From a checkpoint of a small transformer trained on Wikipedia.
Architecture: RMSNorm before each block, rotary positions, no biases in attention or MLP, tied embeddings, normalized queries and keys, attention sinks, value residuals, short convolutions, an embedding shortcut, capped logits.
Each number is 50 + 15 x the weight over its row's rms, rounded and kept within 0 to 99. Layers, rows and columns count from 0. The size before them is the row's rms in percent of the matrix's.

# layer 8 MLP up, 1152x384, rms 0.0398, rows 267-339, columns 192-287
104:15 55 56 42 50 80 38 34 21 55 49 49 33 79 32 76 53 40 69 82 46 78 31 51 65 52 54 42 63 27 23 47 57 61 65 54 57 81 53 51 66 50 58 34 40 36 75 71 01 63 60 63 59 48 65 59 59 34 37 57 18 38 72 66 38 46 39 50 52 65 51 46 59 59 61 34 47 60 64 06 57 52 65 29 49 43 24 58 44 75 61 32 39 39 73 47
099:64 45 56 42 29 67 67 65 70 42 52 72 39 64 32 58 40 25 38 72 37 39 46 39 38 57 50 48 59 38 60 70 55 76 45 19 36 58 49 43 37 52 21 84 52 46 40 51 29 29 58 37 22 64 48 34 83 57 44 54 65 74 43 25 84 42 47 60 48 45 53 39 52 49 74 48 42 48 36 38 39 60 59 39 43 41 38 49 33 34 46 67 36 63 73 61
105:83 52 02 25 71 54 44 84 63 62 53 70 62 60 27 40 43 73 50 42 55 57 44 35 44 69 37 39 68 30 43 64 38 39 88 17 45 36 52 38 50 51 73 47 74 24 58 46 61 52 30 50 54 37 48 14 54 45 55 64 45 70 90 73 52 67 20 50 66 50 54 45 61 65 32 70 62 66 53 54 73 46 72 40 50 58 84 40 45 69 46 39 63 37 49 65
104:50 65 49 59 61 64 47 58 67 77 43 36 55 51 39 41 50 48 28 47 31 90 42 23 63 37 64 44 39 36 50 58 63 49 37 72 38 73 45 49 59 70 59 58 26 40 57 76 35 52 47 48 66 64 42 42 54 40 55 71 50 56 33 63 59 73 56 62 54 50 41 43 32 51 52 54 82 52 70 75 25 42 80 23 62 87 65 53 59 67 37 40 25 63 48 45
098:70 65 26 47 50 59 38 51 53 45 33 61 40 58 39 39 69 29 19 35 55 63 59 44 46 22 56 34 68 47 57 53 71 52 65 64 55 42 46 60 61 78 75 62 25 73 56 57 54 57 14 67 59 63 48 44 53 60 54 40 34 63 42 50 71 38 41 27 61 75 28 39 60 37 42 24 89 50 30 51 36 71 56 47 48 82 34 56 36 61 36 49 43 62 43 27
098:37 58 14 33 56 52 50 87 55 08 69 27 32 36 60 60 67 44 63 50 60 54 66 55 30 53 49 54 43 32 67 52 64 27 57 53 45 33 57 56 33 45 46 82 42 44 52 64 37 42 55 67 55 73 51 41 79 58 27 57 38 81 65 37 48 51 59 75 39 48 55 76 56 57 69 52 59 29 46 60 54 14 51 42 61 60 42 55 18 28 31 49 26 52 84 45
093:36 60 25 55 39 37 56 42 55 49 44 65 52 72 24 45 51 45 49 80 51 74 23 31 54 43 61 53 44 66 46 70 79 31 39 43 49 58 34 68 62 74 50 72 42 70 42 57 47 58 31 35 40 28 27 47 69 42 40 50 55 63 29 39 60 29 35 73 53 64 55 63 73 59 40 72 42 37 66 29 51 65 43 31 47 62 72 46 41 40 29 79 54 24 52 59
106:55 77 58 49 60 68 48 35 46 60 29 38 60 69 73 31 41 34 27 70 45 28 58 52 58 61 58 61 50 62 30 77 53 89 48 62 31 52 55 72 50 56 53 54 57 46 66 58 49 20 42 53 75 18 31 70 77 74 70 40 38 55 31 70 62 76 48 69 55 47 44 43 74 47 38 52 50 53 62 57 37 46 56 42 41 68 33 51 56 71 57 37 43 50 44 54
096:74 23 38 39 41 69 41 50 56 51 54 72 38 50 37 62 42 64 54 78 31 61 61 59 47 63 53 39 59 42 66 53 48 47 65 64 59 59 71 21 64 80 42 75 66 36 54 57 54 51 48 39 55 61 40 57 40 35 41 81 47 81 35 49 84 42 60 41 61 60 79 53 63 30 34 40 72 59 59 51 38 68 54 54 58 54 62 44 59 56 68 36 67 48 65 50
100:59 54 60 69 64 50 66 44 64 57 33 50 65 68 51 33 61 36 09 48 58 35 36 40 45 38 75 31 20 61 62 35 37 73 59 33 45 61 62 32 50 37 61 60 56 40 56 76 40 24 34 28 69 35 45 30 44 21 84 49 38 46 35 51 43 60 62 70 60 37 53 47 48 65 60 39 40 40 29 69 77 36 42 33 30 31 66 84 29 65 88 44 43 38 52 51
100:26 46 52 43 52 61 39 51 41 59 68 60 55 26 67 73 32 64 60 51 20 99 24 60 39 51 35 37 30 58 35 25 76 15 40 39 57 52 40 43 46 39 44 41 35 39 21 59 57 36 60 64 53 34 28 69 40 42 71 32 32 75 19 55 27 18 70 78 60 71 56 54 29 61 29 76 48 66 57 58 63 29 81 60 55 43 45 27 35 60 34 62 46 45 73 52
098:24 61 48 51 68 53 55 81 48 47 44 31 45 54 50 45 54 57 56 44 32 58 45 50 61 35 15 35 46 44 61 45 43 61 54 70 59 54 61 61 40 71 50 53 45 65 35 65 46 36 43 73 44 31 35 48 46 67 33 49 50 45 55 34 68 58 52 65 23 34 65 33 84 44 66 37 84 30 57 62 62 42 65 42 42 46 52 35 57 24 68 32 47 33 27 48
108:79 51 29 60 46 47 83 74 20 46 50 37 61 34 46 49 76 58 53 58 65 62 27 50 35 78 21 48 43 61 39 35 59 54 62 26 33 75 46 56 49 40 41 53 34 52 42 66 60 60 54 44 50 58 28 65 46 38 39 40 38 57 38 52 33 56 34 38 34 68 60 35 56 56 62 52 60 55 57 45 65 39 63 38 39 38 65 59 56 69 34 61 82 28 25 36
104:80 51 56 58 61 53 41 50 68 59 69 55 40 39 77 36 72 60 41 34 33 52 62 59 34 38 29 30 52 34 58 57 45 63 43 57 51 65 39 67 60 45 57 41 41 60 58 67 65 69 43 39 74 52 75 40 70 63 40 55 58 65 37 45 62 21 41 65 68 62 47 40 50 36 61 48 32 57 74 63 42 59 38 20 45 29 55 62 22 52 61 04 43 43 57 34
092:43 33 45 36 43 53 44 62 50 22 40 38 55 54 62 20 46 58 48 46 30 53 26 59 59 37 24 50 44 37 43 56 65 69 57 31 41 57 43 50 41 52 56 39 45 24 81 18 60 60 21 32 61 54 82 67 66 31 47 45 41 89 56 40 18 40 42 49 61 44 58 36 41 51 36 81 76 68 47 53 59 65 59 54 33 64 50 66 47 86 42 61 42 28 51 74
107:41 54 41 56 35 25 43 88 53 55 50 44 56 47 49 72 62 45 54 43 38 57 26 66 59 53 64 32 23 43 32 43 60 75 50 36 54 64 53 68 72 39 67 54 60 65 52 53 52 12 69 28 69 45 52 47 76 32 54 42 34 36 48 64 34 58 59 38 55 85 68 60 65 75 60 80 62 63 55 64 50 73 47 22 30 48 63 45 50 49 61 36 23 30 44 38
100:44 26 51 32 18 65 67 70 41 51 48 68 40 51 69 27 45 44 36 46 23 54 34 25 49 59 56 42 58 61 41 55 46 62 79 40 45 65 96 40 59 34 42 58 26 27 39 70 25 38 32 49 57 79 46 34 24 31 60 61 28 57 54 45 24 40 43 53 22 61 32 42 57 43 68 06 42 46 47 51 67 40 46 61 48 34 48 37 43 65 52 36 48 12 54 51
101:59 39 23 65 25 69 47 55 45 36 48 51 65 70 63 38 51 36 40 69 62 54 34 58 53 55 46 35 61 68 37 63 59 31 35 64 46 91 19 31 56 49 46 29 55 44 47 46 41 53 24 57 73 62 49 57 58 66 37 80 50 47 58 34 47 37 25 47 39 38 67 55 32 74 34 07 55 56 44 14 77 61 42 52 23 27 22 41 25 59 47 63 44 55 68 64
105:30 34 37 15 64 58 70 75 45 57 64 62 51 59 74 49 58 22 45 29 47 49 52 40 59 36 73 56 53 52 48 34 46 58 72 43 59 73 38 39 85 45 38 40 46 60 33 37 56 36 31 47 33 26 36 35 61 58 49 52 23 68 50 44 40 31 28 44 22 49 40 54 27 56 27 67 58 31 53 26 56 66 65 57 45 59 31 59 48 61 52 41 67 55 72 54
099:63 56 26 46 17 61 47 33 53 40 47 49 70 39 34 51 50 32 53 27 55 54 60 57 31 52 34 72 51 29 39 39 57 38 70 35 43 48 73 55 35 47 53 49 35 79 56 43 68 62 59 27 52 44 52 59 78 51 56 47 40 72 60 63 53 57 45 43 51 80 35 60 85 37 54 67 67 00 45 54 35 56 75 47 65 70 36 67 55 50 39 71 41 33 57 39
095:55 55 21 66 18 60 55 64 65 45 57 31 42 53 66 58 44 60 59 37 68 59 40 65 20 53 57 48 31 39 61 77 45 47 74 42 68 34 62 63 24 55 40 58 41 69 72 72 51 84 49 50 50 37 50 57 30 64 42 48 30 49 56 51 39 36 59 36 46 55 56 52 74 60 74 47 48 42 35 53 44 21 75 36 63 34 62 46 71 81 63 06 37 53 36 43
087:51 49 44 48 29 70 42 43 75 30 35 58 61 38 34 55 57 56 63 42 38 77 59 68 38 58 44 39 56 38 43 29 22 65 66 67 44 49 57 46 71 42 16 63 46 49 27 47 52 47 44 66 48 42 28 43 73 70 47 60 49 65 46 53 65 55 55 69 43 72 32 46 49 69 60 55 74 34 46 66 48 80 55 47 58 47 33 30 31 53 65 48 37 37 69 39
091:82 73 44 55 46 65 29 66 50 58 69 81 72 50 18 55 67 47 62 37 40 84 29 58 50 54 51 10 47 34 56 51 61 44 41 51 60 62 52 78 56 49 46 39 44 52 34 27 63 59 70 60 41 47 38 09 60 56 20 37 48 84 58 47 19 34 36 70 50 59 60 76 55 44 65 22 57 54 61 27 54 56 80 54 34 58 48 48 54 70 45 53 33 47 43 62
100:49 30 26 21 83 36 68 55 44 49 20 67 50 75 46 80 66 38 58 47 33 46 44 25 55 36 47 57 51 41 43 50 50 59 53 53 39 68 43 42 25 55 56 62 50 37 49 57 38 48 39 64 45 60 60 64 71 34 43 65 43 34 43 23 39 33 29 34 45 53 62 46 66 37 18 42 62 60 34 46 68 62 54 21 37 56 40 43 55 30 50 38 57 42 48 49
099:58 63 71 59 22 45 47 62 29 53 67 55 44 38 43 32 57 62 39 59 53 54 40 72 62 28 33 54 29 62 36 74 64 44 67 52 63 45 66 33 79 74 47 58 53 39 59 40 57 29 56 31 28 78 36 76 76 26 53 46 42 70 19 63 36 61 63 69 46 62 47 64 41 37 43 45 91 68 52 53 49 38 54 28 69 51 46 91 66 45 49 77 32 51 66 38
098:54 59 35 50 36 32 64 63 30 47 56 51 50 25 33 58 55 47 45 60 55 40 44 37 53 48 48 75 63 40 57 63 43 48 54 52 55 53 53 73 47 56 55 67 81 77 59 58 70 28 55 46 62 63 12 27 66 71 54 59 28 63 35 24 61 50 39 86 58 53 22 42 41 40 38 54 65 56 52 32 70 25 37 42 54 47 43 61 21 51 63 41 57 59 55 48
107:50 44 40 69 46 69 20 81 43 60 61 50 55 70 80 43 54 21 37 71 65 43 59 68 37 54 40 34 40 54 61 54 46 69 46 47 30 50 29 69 43 51 66 53 57 47 60 48 39 48 70 64 47 42 28 48 48 62 13 64 47 74 24 33 71 56 22 50 51 62 46 46 46 68 41 40 53 27 49 32 45 57 45 43 43 67 60 40 23 33 60 15 55 44 38 33
107:71 61 60 43 25 68 72 32 47 44 26 77 39 48 39 82 35 55 57 48 38 60 48 70 53 54 48 24 75 25 37 50 64 23 33 42 53 50 65 39 77 47 21 54 35 54 48 68 53 29 67 35 52 35 26 62 48 55 65 74 07 43 59 51 25 45 60 58 47 52 65 64 63 47 59 56 66 36 48 17 60 55 50 34 53 34 60 70 61 52 29 36 39 56 27 37
093:69 34 45 45 32 47 51 66 69 53 55 32 49 37 57 47 33 40 63 50 73 74 11 49 22 68 36 14 72 52 54 31 42 68 40 22 41 46 40 45 62 38 19 76 63 57 43 58 61 29 45 79 88 46 53 48 60 54 79 68 50 69 27 64 41 50 46 53 53 67 35 41 65 64 50 49 82 72 70 37 50 43 64 47 54 61 69 48 44 65 76 50 52 37 49 47
103:50 53 49 64 20 50 36 42 69 62 34 62 69 34 55 56 45 84 58 63 57 46 56 30 74 75 42 48 18 37 34 70 62 72 32 31 47 61 32 26 77 86 53 50 58 67 53 59 11 39 54 44 65 65 58 42 50 24 40 59 18 44 41 66 46 55 26 73 72 30 57 29 58 41 54 57 46 57 35 49 62 70 67 54 37 57 74 66 31 54 38 58 49 41 49 13
099:40 37 49 71 41 52 85 72 34 66 63 34 60 59 40 73 55 66 66 37 40 51 40 58 62 48 18 44 51 40 46 55 51 55 60 30 14 32 33 43 58 52 40 42 47 49 55 48 58 56 40 41 52 57 44 54 60 61 23 60 47 39 33 33 65 28 54 43 32 53 44 44 57 53 60 48 66 43 66 51 61 38 55 64 23 46 45 48 69 48 49 31 71 49 65 73
110:37 37 51 61 44 41 51 56 65 48 55 31 69 74 48 33 57 46 37 70 32 54 57 39 45 35 47 60 65 28 40 55 71 62 51 33 56 08 40 45 59 37 78 43 45 34 53 31 58 68 42 45 61 41 59 21 43 57 71 76 41 68 58 35 63 89 43 49 56 26 32 39 49 48 58 65 75 70 53 54 57 69 63 32 43 73 52 93 28 56 55 59 46 63 53 61
098:39 47 50 37 51 78 63 67 45 45 50 53 58 42 44 47 40 51 62 61 61 31 49 73 52 47 72 29 43 34 61 41 69 55 68 73 40 40 13 37 50 57 48 53 62 58 34 49 50 23 32 12 48 65 52 38 36 40 37 45 54 44 70 59 78 66 71 76 65 67 62 53 65 88 45 49 40 24 35 42 41 34 60 27 17 40 77 52 56 50 69 51 31 43 38 35
095:70 60 51 65 20 56 69 50 75 25 43 54 41 55 16 61 35 49 52 65 68 52 57 58 56 69 44 39 53 46 38 85 74 54 54 43 70 60 62 24 70 71 28 63 42 65 30 65 52 23 46 51 47 27 59 31 56 69 37 66 52 78 48 56 63 59 40 54 48 65 70 43 47 58 44 85 67 59 40 43 69 60 72 51 62 51 22 56 40 69 39 47 65 45 47 28
105:58 40 46 31 56 53 25 44 36 30 45 47 46 66 23 36 78 36 52 50 76 19 39 44 52 71 46 54 83 49 52 53 51 64 66 57 52 55 53 76 43 80 59 41 53 35 43 66 42 38 59 53 47 24 16 45 54 37 33 57 59 51 68 40 38 58 60 63 62 95 38 49 53 79 54 50 69 86 63 41 77 64 71 59 34 59 34 61 33 69 73 27 54 48 40 44
102:47 48 39 82 32 79 44 35 03 40 69 33 16 42 58 80 53 39 59 60 32 52 58 66 54 56 29 36 50 42 46 29 37 61 68 61 26 77 69 46 64 58 34 70 56 70 65 49 57 49 55 54 49 63 52 33 42 32 49 56 18 58 48 67 68 36 53 71 46 49 48 37 59 74 47 50 50 66 62 52 43 70 52 41 69 50 39 30 58 29 48 21 41 14 66 19
102:48 38 60 55 23 47 64 27 39 24 09 61 47 68 69 33 71 67 37 37 26 42 55 47 57 61 53 36 62 44 54 56 61 56 52 41 60 48 69 62 36 54 40 58 61 43 44 53 18 61 34 68 52 47 17 70 83 69 26 34 49 57 25 39 57 40 58 71 45 77 42 53 50 30 46 37 55 56 46 45 60 47 77 45 65 39 80 65 17 62 52 56 31 52 66 38
104:34 71 68 44 30 58 32 55 50 59 49 28 32 51 82 92 49 52 68 63 13 60 61 55 54 62 46 40 08 50 53 29 49 58 52 70 65 50 65 47 52 39 52 55 49 55 50 52 21 47 59 28 34 59 14 35 67 65 62 77 62 35 46 61 35 29 59 44 20 56 62 43 74 67 44 31 49 54 61 59 40 42 55 43 50 48 52 49 31 41 74 51 42 40 21 64
093:60 48 32 54 27 53 66 65 48 35 28 45 38 57 59 62 50 51 58 79 56 43 54 42 57 38 62 47 63 67 40 33 38 71 30 74 64 38 67 57 69 34 24 71 24 46 32 64 46 31 43 47 54 38 44 44 77 29 41 63 41 68 64 42 70 44 57 76 24 40 61 49 21 61 26 57 33 49 47 41 87 61 52 49 34 69 57 40 38 52 55 54 57 39 38 39
094:58 57 41 29 56 70 58 52 35 56 40 75 49 67 66 60 40 58 77 85 50 51 16 30 53 42 46 39 75 66 41 49 68 38 74 56 45 50 46 62 59 37 57 57 74 54 30 51 47 70 24 60 55 70 17 53 48 28 46 65 32 53 51 30 30 65 40 50 51 35 73 58 52 48 47 62 50 50 28 28 58 89 64 78 76 59 61 26 68 47 63 56 50 29 48 54
095:34 62 30 78 40 46 75 63 42 34 59 62 46 50 46 40 60 40 49 49 44 56 47 78 30 61 50 46 47 18 48 68 57 45 64 40 45 59 64 24 77 64 37 52 51 57 58 61 72 49 37 27 52 32 41 64 39 31 28 78 24 30 46 47 51 77 28 45 35 61 57 15 52 53 34 68 45 41 19 27 76 70 61 30 52 52 30 36 50 38 42 60 36 50 39 57
096:68 55 55 39 49 75 35 53 60 58 48 62 58 41 46 49 41 67 81 55 48 49 36 46 30 64 32 40 39 43 37 81 31 55 74 31 55 28 60 38 39 51 52 72 65 39 27 51 49 59 49 64 60 37 68 27 33 74 44 59 65 46 55 59 31 53 49 42 56 54 38 71 43 37 74 43 59 29 78 40 68 61 45 30 62 81 28 26 47 22 68 33 61 46 70 62
093:55 53 48 49 59 47 44 73 82 58 62 51 29 61 68 44 56 85 53 61 28 77 47 43 33 64 21 36 16 35 12 60 59 45 44 56 30 36 37 46 89 63 59 53 66 43 48 29 76 46 38 61 44 63 58 68 60 59 50 47 54 56 57 59 49 42 30 61 44 62 46 47 20 43 34 56 43 48 45 49 69 41 80 47 80 70 34 31 31 63 68 32 70 73 76 22
101:71 71 43 66 37 78 45 48 41 57 66 52 52 42 36 41 77 43 49 49 68 62 28 23 85 47 49 17 38 53 55 48 66 59 48 75 46 63 47 45 45 50 49 62 31 68 37 56 47 41 59 44 44 41 55 52 70 67 20 46 38 25 53 39 77 49 45 37 57 48 48 50 51 65 29 19 59 45 32 61 63 52 73 29 58 61 52 63 49 59 56 73 60 47 37 48
098:64 42 67 39 39 74 33 84 54 26 34 58 26 63 47 42 45 62 56 56 57 49 64 34 44 28 56 50 46 51 38 57 55 50 52 73 79 42 93 45 52 41 15 83 62 60 54 34 57 38 67 78 37 52 57 46 65 45 45 44 27 86 35 29 46 48 20 50 82 54 39 36 42 72 32 46 50 42 40 40 46 63 62 58 55 72 71 53 50 48 28 48 48 35 64 20
095:81 70 47 59 55 33 84 64 48 48 42 59 54 40 39 33 36 36 62 57 56 45 45 17 33 27 43 69 66 61 48 76 80 40 65 28 77 61 58 59 59 54 62 64 51 52 47 50 52 17 44 39 77 58 41 29 49 55 46 48 42 75 10 45 47 44 27 65 24 54 63 37 43 43 52 74 61 47 46 44 72 49 68 59 31 34 39 53 32 60 62 46 72 49 53 56
102:36 39 44 40 56 57 46 62 46 61 34 63 28 58 43 59 26 32 36 80 28 55 50 52 42 72 39 42 22 49 77 34 67 77 69 76 32 40 56 68 49 65 56 65 41 48 62 54 33 31 42 23 50 65 54 44 35 87 72 74 35 50 28 69 79 32 44 37 33 70 64 46 59 96 56 38 60 73 42 57 49 51 44 50 57 51 43 57 43 74 49 44 68 49 50 42
106:58 55 51 68 45 64 71 47 66 57 23 45 43 32 75 38 62 76 47 55 42 42 47 38 49 65 19 54 41 50 38 69 50 36 77 72 38 22 29 34 72 53 32 57 49 57 70 68 69 41 39 30 55 49 48 44 53 51 40 71 35 54 66 37 40 70 48 50 61 65 45 37 64 42 39 28 55 55 51 83 43 44 74 51 46 47 59 60 67 57 66 28 36 49 46 61
100:38 49 38 38 36 46 41 50 34 58 36 39 56 82 32 42 37 31 58 86 61 62 47 65 76 77 22 62 46 67 21 50 59 79 41 13 52 35 71 47 59 61 39 47 53 70 35 43 53 40 48 47 32 66 49 46 43 66 49 58 35 49 64 55 49 61 64 53 76 57 78 50 70 55 35 64 42 41 59 56 30 43 58 51 57 53 56 79 33 42 60 49 58 62 56 13
094:34 52 44 17 58 34 22 41 38 20 28 43 63 50 32 32 38 27 55 65 63 76 75 36 70 52 50 54 57 47 70 51 54 80 49 24 56 19 54 83 60 68 65 66 68 25 34 58 32 17 47 28 67 48 61 44 33 53 69 46 48 49 35 44 26 39 66 46 63 55 35 33 68 42 49 49 68 58 63 35 48 70 54 53 59 65 73 50 25 43 57 32 48 25 54 39
098:48 71 42 52 45 57 81 70 72 36 29 42 49 46 52 33 53 53 43 47 61 30 25 45 32 73 48 43 49 31 43 36 48 43 79 80 42 57 57 55 55 42 13 70 63 73 34 39 37 46 31 35 68 46 57 41 67 56 51 63 25 60 35 60 58 52 34 54 25 60 76 60 68 44 61 55 48 43 50 70 43 47 48 41 53 40 21 39 52 64 18 38 54 75 53 29
101:50 48 44 50 20 51 33 55 51 42 46 44 30 20 67 48 54 49 60 76 61 49 45 34 87 70 40 40 40 53 46 61 55 53 56 27 66 53 55 51 64 72 61 55 45 58 34 55 59 41 33 89 64 64 35 33 43 47 79 73 26 57 42 43 41 43 44 76 71 55 52 14 53 47 11 77 53 43 41 47 46 62 55 63 48 76 76 59 50 60 55 46 63 31 48 18
104:61 48 32 48 56 46 44 55 37 70 60 44 24 78 66 34 52 73 29 46 48 44 34 59 48 50 65 51 64 63 31 61 59 43 65 44 37 56 73 60 51 66 56 46 46 42 33 54 74 43 54 79 52 46 59 61 82 61 52 79 43 34 51 43 64 31 44 33 46 66 56 42 33 41 35 49 57 48 27 39 45 67 50 32 37 44 35 30 47 49 60 68 41 58 45 17
105:55 37 47 34 55 77 62 44 52 22 64 76 51 48 28 49 17 51 56 43 49 58 49 45 57 35 31 51 55 63 52 61 75 59 54 39 32 63 67 58 61 42 40 59 42 51 41 53 34 52 46 53 52 66 43 49 37 51 37 73 58 47 46 55 49 52 52 47 64 51 42 35 76 53 45 57 49 57 29 36 52 36 58 37 57 59 70 45 27 78 55 29 68 65 51 32
102:27 36 42 38 36 45 51 69 57 34 39 54 33 48 46 64 44 85 38 53 42 58 74 62 40 56 50 36 53 67 23 38 60 32 39 53 62 44 47 34 63 45 65 58 77 66 75 55 48 13 60 66 54 48 61 54 46 39 58 62 64 45 63 57 40 33 40 57 85 31 28 58 40 49 25 51 26 29 96 35 30 62 64 32 37 64 33 27 56 62 82 46 36 60 50 34
096:69 73 36 36 53 55 59 73 51 58 44 54 45 55 62 28 44 48 25 66 40 62 59 45 27 35 90 52 28 24 50 64 59 19 61 49 41 65 75 36 42 76 75 58 55 64 60 59 73 56 40 43 16 33 42 60 49 72 32 89 57 71 67 34 36 36 29 43 37 63 37 61 72 57 57 25 74 67 49 50 71 64 64 57 52 69 43 48 30 71 29 39 67 40 67 33
098:50 40 49 47 11 59 65 49 41 21 59 49 41 65 55 40 66 41 29 26 32 54 60 20 49 58 50 49 46 31 48 52 35 72 46 65 35 46 36 36 35 42 37 67 54 45 58 48 55 56 40 60 77 56 28 41 28 43 41 55 29 58 46 33 43 31 69 45 64 63 56 46 53 38 47 39 63 75 22 57 66 48 65 34 38 65 59 56 33 48 67 52 48 52 66 52
095:59 52 54 28 56 63 50 57 41 20 42 53 65 51 59 48 68 40 46 60 58 49 54 72 65 23 73 58 49 40 67 45 45 34 45 70 21 49 50 58 52 44 61 41 77 65 53 51 34 37 42 48 35 38 32 55 47 53 71 64 59 43 57 71 46 42 42 73 35 56 36 50 55 61 50 60 57 52 41 30 64 67 57 30 48 43 48 43 42 35 67 70 57 43 53 47
085:32 23 61 37 60 61 46 46 23 36 25 67 60 61 53 54 47 38 47 48 64 39 61 66 46 77 53 36 64 56 50 68 80 67 48 59 50 41 58 32 33 44 54 41 53 20 58 37 59 64 52 48 54 53 46 19 54 74 56 33 38 35 39 46 45 58 36 79 65 47 49 55 40 77 50 55 60 60 66 32 55 39 42 61 72 81 21 63 34 60 43 68 50 42 40 45
100:47 33 42 25 80 64 50 35 20 03 63 49 71 74 50 61 56 53 43 63 31 50 32 46 51 25 44 76 61 61 64 67 68 39 43 37 54 52 48 68 48 31 53 56 76 45 55 49 69 38 48 65 33 57 76 38 31 73 33 52 50 57 63 59 43 47 66 57 45 40 69 38 47 67 51 52 36 58 28 42 32 70 42 46 52 75 47 51 32 45 58 57 50 64 51 39
108:33 48 26 66 50 41 38 60 41 48 58 65 18 36 61 60 61 60 41 51 50 38 52 46 61 73 28 29 62 37 55 59 46 47 45 58 61 55 59 92 44 79 44 66 54 82 33 38 50 55 76 43 62 20 64 34 44 46 46 48 29 67 48 44 53 70 35 66 67 74 40 43 64 42 49 47 51 35 51 37 44 80 88 55 30 57 57 62 47 38 41 48 54 30 72 62
097:59 58 52 50 49 62 56 52 47 64 47 73 58 50 71 41 70 40 52 36 42 72 23 47 21 55 40 35 50 30 00 53 55 39 57 70 63 36 73 34 42 47 50 73 34 69 59 71 61 46 49 52 25 50 43 67 73 42 56 43 64 41 56 49 35 47 37 42 71 25 44 32 57 45 26 40 60 53 31 57 29 58 74 32 40 45 66 67 61 38 77 54 33 49 40 29
104:48 56 43 53 33 67 35 58 42 57 54 54 54 43 39 23 43 37 36 38 71 65 24 38 81 42 74 48 51 55 49 44 71 42 48 49 32 35 63 64 81 68 85 68 64 53 28 36 59 56 42 56 27 51 36 51 51 30 76 38 58 59 40 77 51 48 44 69 30 66 45 48 38 62 57 46 53 50 49 62 64 57 80 46 18 53 60 36 60 36 37 53 38 30 46 33
100:59 44 64 47 44 47 57 38 61 64 51 39 58 67 40 65 74 28 54 68 64 62 32 50 63 88 38 17 69 41 29 51 64 54 47 59 43 57 56 52 58 58 35 70 28 68 51 26 59 63 30 50 48 76 39 79 47 34 73 52 58 51 57 49 55 45 58 52 47 50 45 45 64 64 71 55 37 33 58 69 74 36 74 30 41 50 32 82 35 38 52 72 37 65 70 43
098:62 34 26 45 58 34 36 55 47 35 51 20 53 38 67 69 73 47 33 54 53 47 56 55 45 48 28 64 40 69 54 49 81 66 47 55 39 51 44 54 32 46 17 61 24 85 56 73 45 55 58 28 66 64 50 48 36 53 69 43 43 63 52 67 46 41 39 59 15 49 50 49 43 65 37 40 62 47 51 15 47 24 29 30 31 74 27 39 29 41 42 20 43 59 74 12
106:73 39 34 55 42 53 47 69 51 60 18 46 34 70 37 67 44 30 47 23 63 70 73 63 47 64 50 49 62 41 36 57 59 75 40 65 56 27 45 75 69 42 48 53 86 60 72 46 73 49 72 46 47 47 58 39 48 49 43 56 37 62 57 55 69 41 42 59 49 41 28 23 51 67 79 49 56 30 58 72 45 33 55 36 72 59 57 56 23 65 48 24 56 57 62 48
107:70 58 61 55 33 56 23 50 38 54 20 54 11 46 45 62 40 19 50 63 51 44 60 41 59 35 25 61 73 62 32 59 84 71 45 31 39 56 56 73 51 32 54 65 67 46 30 50 29 41 67 38 27 16 35 62 48 47 25 45 43 48 46 48 43 69 64 56 52 42 36 60 54 52 41 44 63 45 80 64 59 67 61 45 39 43 61 80 23 68 52 40 38 55 29 44
088:60 53 38 40 41 49 76 97 51 36 57 48 01 54 53 47 59 47 38 51 62 28 28 47 59 47 39 46 64 52 56 69 52 69 71 81 76 20 72 58 37 51 06 66 24 25 45 41 42 57 68 59 62 57 27 12 37 54 31 74 55 46 60 56 19 65 50 58 40 75 47 49 23 50 27 43 68 42 34 58 82 66 60 53 38 46 35 63 56 50 31 46 69 49 35 50
093:43 26 50 50 38 69 62 49 37 41 63 76 38 22 51 44 55 48 46 24 37 94 38 18 71 63 29 48 63 46 30 50 65 62 49 50 42 44 50 53 72 61 36 75 27 29 72 71 22 38 41 73 52 69 37 49 46 62 43 24 51 41 54 54 31 38 23 62 62 41 33 26 32 78 74 65 79 56 36 52 43 35 67 57 44 50 26 66 39 45 66 63 45 45 53 19
102:39 71 64 55 46 64 71 68 24 48 39 46 37 51 47 69 65 49 64 41 33 57 39 63 72 43 43 32 52 56 39 45 75 74 29 66 48 28 38 64 47 66 37 89 64 55 45 49 52 58 49 49 52 20 44 62 40 53 44 51 55 43 61 68 59 39 33 72 72 67 97 28 44 51 41 31 36 43 74 46 61 70 38 35 32 53 41 39 44 74 53 54 61 54 40 31
102:60 47 26 65 41 80 38 67 41 64 73 35 37 28 51 55 60 54 43 35 58 54 30 52 29 77 56 60 39 38 42 66 59 35 64 66 43 32 42 55 38 68 55 62 59 37 46 34 83 48 77 20 52 48 21 63 43 37 57 56 66 46 65 58 42 61 63 69 47 54 35 38 62 52 39 68 42 46 42 55 54 36 54 54 27 53 60 46 56 39 47 44 50 35 47 52
104:49 72 66 69 27 66 21 92 62 56 56 57 66 54 50 57 76 75 38 25 82 60 72 60 51 45 49 70 77 63 57 56 54 37 38 58 57 43 67 48 51 67 71 49 65 53 57 51 71 33 25 60 44 47 44 35 69 46 50 51 32 71 61 48 65 10 43 80 54 56 36 37 54 38 61 48 54 33 56 20 35 46 38 44 39 66 51 61 15 32 52 53 37 34 50 30
105:72 40 56 63 01 82 45 73 30 60 62 30 39 74 64 61 58 57 53 92 36 51 51 41 50 63 39 33 47 36 43 48 60 60 54 60 56 42 37 58 47 44 51 25 56 41 46 71 55 63 50 61 22 59 48 28 38 87 37 63 46 59 56 50 51 31 55 33 65 36 53 49 32 74 37 40 58 40 42 63 64 18 51 32 51 44 46 61 48 52 61 35 62 79 23 49